Each number is 128 + 32 x the weight over the matrix's rms, rounded and kept within 0 to 255. Layers, rows and columns count from 0. Numbers have three digits each.

# up: layer 3 MLP up, 320x128, rms 0.23, rows 283-299, columns 0-127
# down: layer 3 MLP down (transposed), 320x128, rms 0.211, rows 283-298, columns 0-127
# gate: layer 3 MLP gate, 320x128, rms 0.239, rows 284-299, columns 0-127
up283:132150096102138142143136105150123117165140095215109138106150144140125115146114103099120125177125095132175090205082137117103128182117125198116141119054056170071129182079106076142144105139200125079075142140102160128186072114083171101113178094136126135082044143092175189142127175160166139178123180142114043117108178186151106136126108129179183154169106109184126143134119171138123100119149
down283:123156171144121124131066119138150116143155153106132140160135112141089146079163166176104092101156158076178084097161092121123153114153126052063148188156157115093130104163121171102131181164068117176147164116155133147121124141115064096160119143104068169201103162135119135122140106156049131121122085130113124094160115095133116145192173151078096125073139091167166135142114151141092144124086
gate284:083122156184114141134160154139139094126169177069095172098075125118188153126118130103138152155144134123151159191138136197147197141159198159118107124164142139085104083173100079019171126136099131194128080109104157078138167104138124135144169107154122176098119156126164142127157162120097123131188132089126140060095114152102154068084133079143109155129108161135133164147167139121116101117141
up284:073176120164060118132139140148179165097119133083236133138169061143135160137115148120143132083118133119065164076130120120103147151086139147115101173128153116063129074154140121082106134098146102089161042198107155093129123125121166134094135190188123170106156100127106096132136124155143134112133117072147140101113095117168147172136079111139082088132031160128062147153127095115107093124148
down284:133113173139129115095150085092159097128128105195110152124147136098103126133145117129084115141134145138156140183124108133147134104103107174104154168030122144215093166116125141113121166144106141141134185071129135126109117161147168112138135068052168146146068148126155144164095122054149140120105145160136095128152150138099173113115119076085190107113184035138105101112157166169110093070137
gate285:137131123155032136163153144111177121189109142062117178112146143119116205097119123151159148092139143165178167122132096173114124126143170161187083136120088106087117131094117146142115120135135131135101144135097098133164120105146139135132124187157107103144107104121112114155132123085123116175137130149179105117155155154157182100083130206147176083109083080107083178151108123094131122112132
up285:122114159143074144101132146159103137217080150087063147098167130125205145104155067161138087089150140143132114128118121189019130144204174146164152087092121118106121124119144091085114119124175144152123139190081136126195129131121128166154102125112157105131084147129096061103088135144138132119137187181153103113149108151168061088060122145138185089112100110085096166121039150087132146107181
down285:121139180176117146131129127155173097128070089141150184100109145113124110129124120136086193121140140118181082158121155122067125123141097102167145130133113147100156149082099124135095141086118098191138120174162133172171147115163151165097122131132157085094137072135112100141199166076127116179165091140165058107152125127149086178105147149162108120188041129060090088130148101142059147157134
gate286:107131171164190130091132118101154049126143120075123112101086148105152100115140137084065105156160126144105133120043124134093153113130147146156120096128107121132119123196155117128104085146104099085167107112136120141177144147091109122074207115095078156111081062167126131147129181151148153112131168172104070068096157166104153154105126121173099186166177151103069138141118161081128109113136
up286:143130169182139132130163176128140144098142081131116126128136070175095047204094144151176123169183089132147157151123112185145185098154160137080126120165134156087139174101152118123132134134093163173078134183109159096155154177112120170174090131167140171110107148173130113172124106108157183194110136134175097175131148133159133078215109114156216204130196142111137117158120144128090107098103
down286:137171111121109147106190106212090116168096121105091155093137145136139121106134123110122155115116173136099135135165169152181127116085121128112137181075130121117153141186099115107172096078163116123160185147115171134149111168159134223173133098111110159119124156103118199081155103107157110077080164089056154109152182111143122105096121098104169124128122194143083158084097168114127142143131
gate287:076159174136089117141144119176134114174137078165132159118179099179143142099172214075096142158138112158063108133121129086098116087111141121164160106134175144153064102116159163200113132092155167155107120195125144157123122104254133114152144155118164130119135118107098138184166204066089120122140122145133130140203102111138094113113205109108084106102093083142104121145130174128134141084099
up287:105125095111116189127138139070160147142123129132043132068189147130143096087194137157152094162129142068116141145118149076139137120176146106119154172081150099140111099157130098090166159152178083119075165150112186078149149092107149181105093097110067176105125115152124154079142102124110133131109135108161069111054096132081143181152122114135147160148091185117137059140130133085145152070146
down287:156138104100113175153121118170136120151135122118127164194086161136137119144177159127130106147116130102080192175131171107102052111127151106123086142137121204099138198126149103131076055093160098115172150072171130151142136083141142107193120129169193113105169146170136163178131143163119100141148192122114117108180117078123114056139151118100152163098078097186164172108115104116173158102076
gate288:114085139150158107120107149131121120140089172100177125094139168122169116135152165141156137132141134104075163156122129108146140082161137138202149116134135141103117118200128189114144150135115144098171127107121198154184143135164142087142131139078118108187154165133159085133123134088164133156122126165130147144154149104218122140184116157116133122169219171094091141068176105102108087157121
up288:135122191125126204154092150119091097104094098099087071128182141097122066160106096178085141161161176093137141144146172080114153103147101149043171201123099114124127112128102129105085157129146084093125180169150090184109111102134133133133066125113169170086159143128113112150117184139133081127156168133155142128164159121114172153089126168097167159171100114123125142156163151072131155103179
down288:102127098104137139124135132169119151114079094157125189128134129137132155134230147069115126155121123119142123176132146073112173110147134136135104136128175122156106160087166105136150091116160095090105109183144128155099156126149090177172163150084173047184159099182112180151133086102169131120133137189139111111085098098125118143149108041153116077079182126109109109047137108124115031176106
gate289:196165120133099182084121176126112167143149160070138120170154170122093136101133139117147133098136092157114107150106124120151107087164127125100097077124139128146116127152109119148153183151154158145133077150111121138077164097185079122219156145156156127076097103153116166067125182125096087122114119141099103125148165091114125133102131089062127132103145112121198137139128083133128120119100
up289:115092117068107138127100145133119148131079096100129099114108147174110068107129175149141113133077141108076094195137097137157116106161107153110118117108162126109105116126165091156144136105125091140115099095150122147134051117144095100120170117155111116189107103184154147149145121107106163110191156119176104126096147092126111155082104070092138128106119071162192122173115078119110184154129
down289:075109146138125136143116145184118134126088088130100160133118129093086107143134105131158126143108113114111148103151101195115187126121155133128122147177135120165162149158142155103069089146158154108114102085118165124143136174118128108049070107149105151214164145177143117160201108149090163145119131106130122136130078100173103169079115139120089125117068134148111131059185140119128097129137
gate290:049134150140115170118132149161106130115146155126159122119164109168070054188109101111121125178106139189113135138053110153168146127147093119155098150135131104122132119059127089095154113125098082135166151104165160164104132143070161127079119143121172135075106117062175137126111210148138114172122167108130092133136078135083141110121122147103132144117127174073153127137085147141112108117128
up290:107109127169110172067116164195057133143153103144162130071168057136112078094130053140123114128127115162099134153125124150090130173179072163159146123141093175119114166096155093071147152150124149147168079146127145132135148164096145114053127147143137142100202128141140153097120159158126092119117144129121048125109151100150101101170148140083106135105107176058176091157146138137139075101126
down290:100124145145088159148086152075101139150112097113139128133052157181069105144134096145070139076086135151107083137123113128144151108138107130114116125083152099133128119125094119114051132132131118167162147184129155153121133165198141097100090070141132154121109173043148086113164088133121078168089144163085109151166096124135147155142125106110108167114118120121135097145194155168100136116043
gate291:141156159120128140077090129172127121076127134098132112143112157169081100167148173070168074166070174171120093181072159101138107106169147117111116148090089179169155078071145125131168195140106085076112188040188158154162168138096162133111104061153131062088154132147143160096072140081071130104186161139126111101155173159171158059140161099131122169152177167111118175157131150136164172100168
up291:166153102139171074138173163198108160136159058101164075134113087143138122118121154141118179120122120072183151088131082119116162110136176105136081107124120160164180135204138112076144097110119180136117142123053110141070089131119170108123108142098031183140115140194156109119101113128156132148105123067044172086100097131111158089108135146128096125152132126120121148173172107094163129127133
down291:135111132051122095140161131157142087160078107149136114119115163196071139153124146138157068126113175146041110117137137115109142097138117154098123197094158204170153122163110152181163126116186100108123072118099196176188185091110111179151119152137157123117116163141087135153089116133165176134140025121141196167141193176134194105133134122139113140181144132170155086124167098171098108134097
gate292:130059142236176164151199145071164115106086130161150108087133060099146140166050156112166142204146102143098141155201075069148093117048144173064142157180178141142151113091089153149104084152153111133115124133149130134101114097100180126071114178147125115153159141105221162143109092121169099083079102167106208120146143116145244093121082143195159162170126157139132137182131099096155241155144
up292:126178123125087103104134159175162123151133122184112139192130109111110137158088177108143164094162094174159127151114139172134165118177106106139058132117115101169105137082166091157182204213057209126140136141194121120081150167068147126148157097047143202114119159169173100172141153081111145121145164106117055146158073127134060075119212191136112116125089133185192101089113152131117060110086
down292:124109167128147120206098135197113179197154077079167116153121140175131079167157094115111140105065129159113111156097153155079152083142169115134144179090160102142170116154158153136108146097148088118153170081091163133149027161172050127067150114151115133118152146128090154076091138121115116174157160142113140141163160112120138145107170149058126185111044163180094123150172159189135125141156
gate293:109109148145096095175114137135151123121117173125133076124106130113122183080060150148200153168137137208100118159109120157078104145112153182151112195107112097167139095115065109103142117137128173110128103153107112141099120120123179086160144097086093144095143129123140113123132124195150112100122122108179123101085157179144109110115165140134146165147102159125136180093110164130112105136098
up293:122152104164146134169124143193130148104124129086098086095173131132131129013161159136202164149114100169120115104062096157107112139091143151139158159134074099179109114115118059093130136141152119174165128145101129112151141079108150124132138145093141087103124113099133186104096090181094169136072112106197088067135138176161092103069106128118115108147142133158156112112144170080108132134146
down293:191109123128143120111113149116107145128160115152137203164155116098100146206108102133085135079141127106116042108166101127130121113118111088094090100143184140142113128174155126135099187126089112140147150086121129154164046133087126107084084175172096156115108126107157136153108173183125101119114000169125115145162128067157099124107132101083124120098139137119187128109113055112084111092138
gate294:150147158089156101095099124130148138176118216078167109143161146126135037138082099109133110148117115190108155154123132168131093133085182123213134097143098095132111103124107114157148141113124109139122086109112101134050153060103062151122166120122139192181138111184177102199133156134129143217129165131112164117142127116191145128194111144163150179155202171079144061093165105152148142212063
up294:119169108200099192154131142121121115128152017158085187137088085165120157199145151151073174130148090079119099145115099146102150056177106147063147161075134177151093108099106155195163121144144079171080088105142106145141129157165117151121071156142177085063125123118114091203150113133122037149161113094140131108138140128163131099127113144150135106108141129179139132117138107108130130092168
down294:153103080146085132183143138131084077153157096105112134136085142102145098136142108071098177125108165123093090051167106059169206040144132100125118136167223133112113157160208131168150076131150129111173115143101146143133137143163148174085127113106118107121191222120132129082145138059146169080144110177139128149153084052125161144112138113158080168091183167106110101107093163169179135115179
gate295:091094187154081125100116083120161118131129095102104200143119115161193113125073101109131111070147151178106087136122193128144078127149131147118066178184168168101086167124187137110131141151132137095122202163129159157106129072144133143210171074134141161144211165143125162167112116104127110192147143115142153157105110098119131136158153133202132090155135094127122124090139099152124134119104
up295:103160093110094128115160189127074148109108164143124097124154120103153099128115124126139138172123064137160161112141139164098143099142097124159167120120104102196144141158059096123137099104144145127158124119145105116135143109119130101098099164081114104100098091130150121118092121092158164096070129134113089168084140115125113122095123098077111186122199160121157069110090111112136114122099
down295:140168067129124170109134191162114100142155178163145098135110149100122127150115139145133185180142135108134172156078116147129116157113100109140153169083070064112126107130089134193115170092151137161147048179111112087114129188128137066081126133128102111095057099118111108115141189145114142111088161100106131089102141146095102101103038124116157185138125142091101120110136161114125087112143
gate296:136115130108142157135111104137109117121126207120147082076125104173176127133153115184151140168128096106163063199243152106118086129193141179083086150152066156086196148108167083157135058210082119116105169118137082147112111132117183189120140132165170182160155081089089156151139128154193147121098088127163188085087162144184162154081089181184150158126141132074103165166126156010148159021139
up296:194124078171160141085165047129058116077169149122160124058122101146093152119143094144133097110163173127070123222131140072147073095114131128147103122064142111094092105113108172164153120214146093122112094153103188169145201180122151096218111122104100128136103121112138126189112118160157123066078172102204171081127117075100105073134144093049121174101142070116142164167104178118082114127121
down296:045127176118195119148054096111100140154123142075109162115116116101108157082182195165142088128113128175090108110170206142138104108181114212127160133149112151172110150142152167103169083142155143132128116149127187096141080078129135097141104203126078103183142079084108107096155105106123129156122159124218150149086152091080168150123109129154101135179126158105165122114084103152159144125172
gate297:128203097110140089134128164155177071112123131118085138113099103153115136138156148131128097134122131176194136092139089136158108114125148142195129156117067113125152142079137142117155084088121159160121117106105106148058113151147164126161166194119112153160140137137188115071165117102155127102119138109100148180137165138152141089141108091127189155105092102196130078112159120093124130163136
up297:154151142123111096126141178138142102149148165191137143135197165152123133072154111149128099145149120156118114127083088141095129203131160154128068145113089049104128164087095126098079146155170160152119118111122140139161148094109120179118139143229099150148129142095143133127147130135136137148150135112143132132146127114102186206089135113179177206107122146158118088074128132132110128110116
down297:118165077068123114117147111127149119131124069167096129115091125150111075178172158118153144102129099158047120138127080102127137110181139133112108124082079108150098115156169073169111134141143130084185192165114083140100171096139110211135145116126164091143132136116146176136175162160128165100109129111184100131168168170112099041079139109135176096171099105131120135147083115082153124134094
gate298:150099174091183088167134136166116137168151155130176192134101192134199091139130169154112134095130123150127158166177180161141145133116142174109117066097035149130153146107134076133104166131089174100173144135092137209184117174097115129106117122113133122135125159148160104123089155134152098141121120086222181114136112142118154149065060178119171112162174161164144093083083111132114105119106
up298:077155134156089133113155132145144081182141165190140171149123127104117107105110131146137192137184109101122136127119130102199135126195054117126130111085122103141127116087150125193140083108157148171152102121159133121076158164149112133128164129180113129089168097152119132090135134064091154105100139142112093130157168064172107092190164083119140097094068117181073116084116106193131156164163
down298:137100120106128110139136136118121103133122125124090131126149108079155143121114143090108131096079178126079177146099097125155147141115169131101152146103182134125167119099165090117135125135091161130163112154064134154093067117055154166071108113128126111081137107148165110132074090095100117103120108106126148133124171151123106191052141172161060164223178132076161139130090125124184120086101
gate299:121086111145056095126154112160153156127138162156100142158115097147151114123150178102155154119133132143150078165145136128137129184158111112067126143110095035125117144051200134127131135107120142144136112092114164110075086125132145126145102093128110164070099181106113141090136086126125177134156132096108117143090126168136173122063114147113151112199104112134098113140079134130113178186127
up299:055111128067162158141091154143113186153083099189159093136083123102132120126129174143131135094126124171119136120135153097144125155086151142105154081152103117125093101104141126112121164137126163103097101105136125167120062146082139168142134123113136127099086104110126117140152117132078136204132180116070083081132165157087106140166139116116182067112150148088106151141122162107169122122077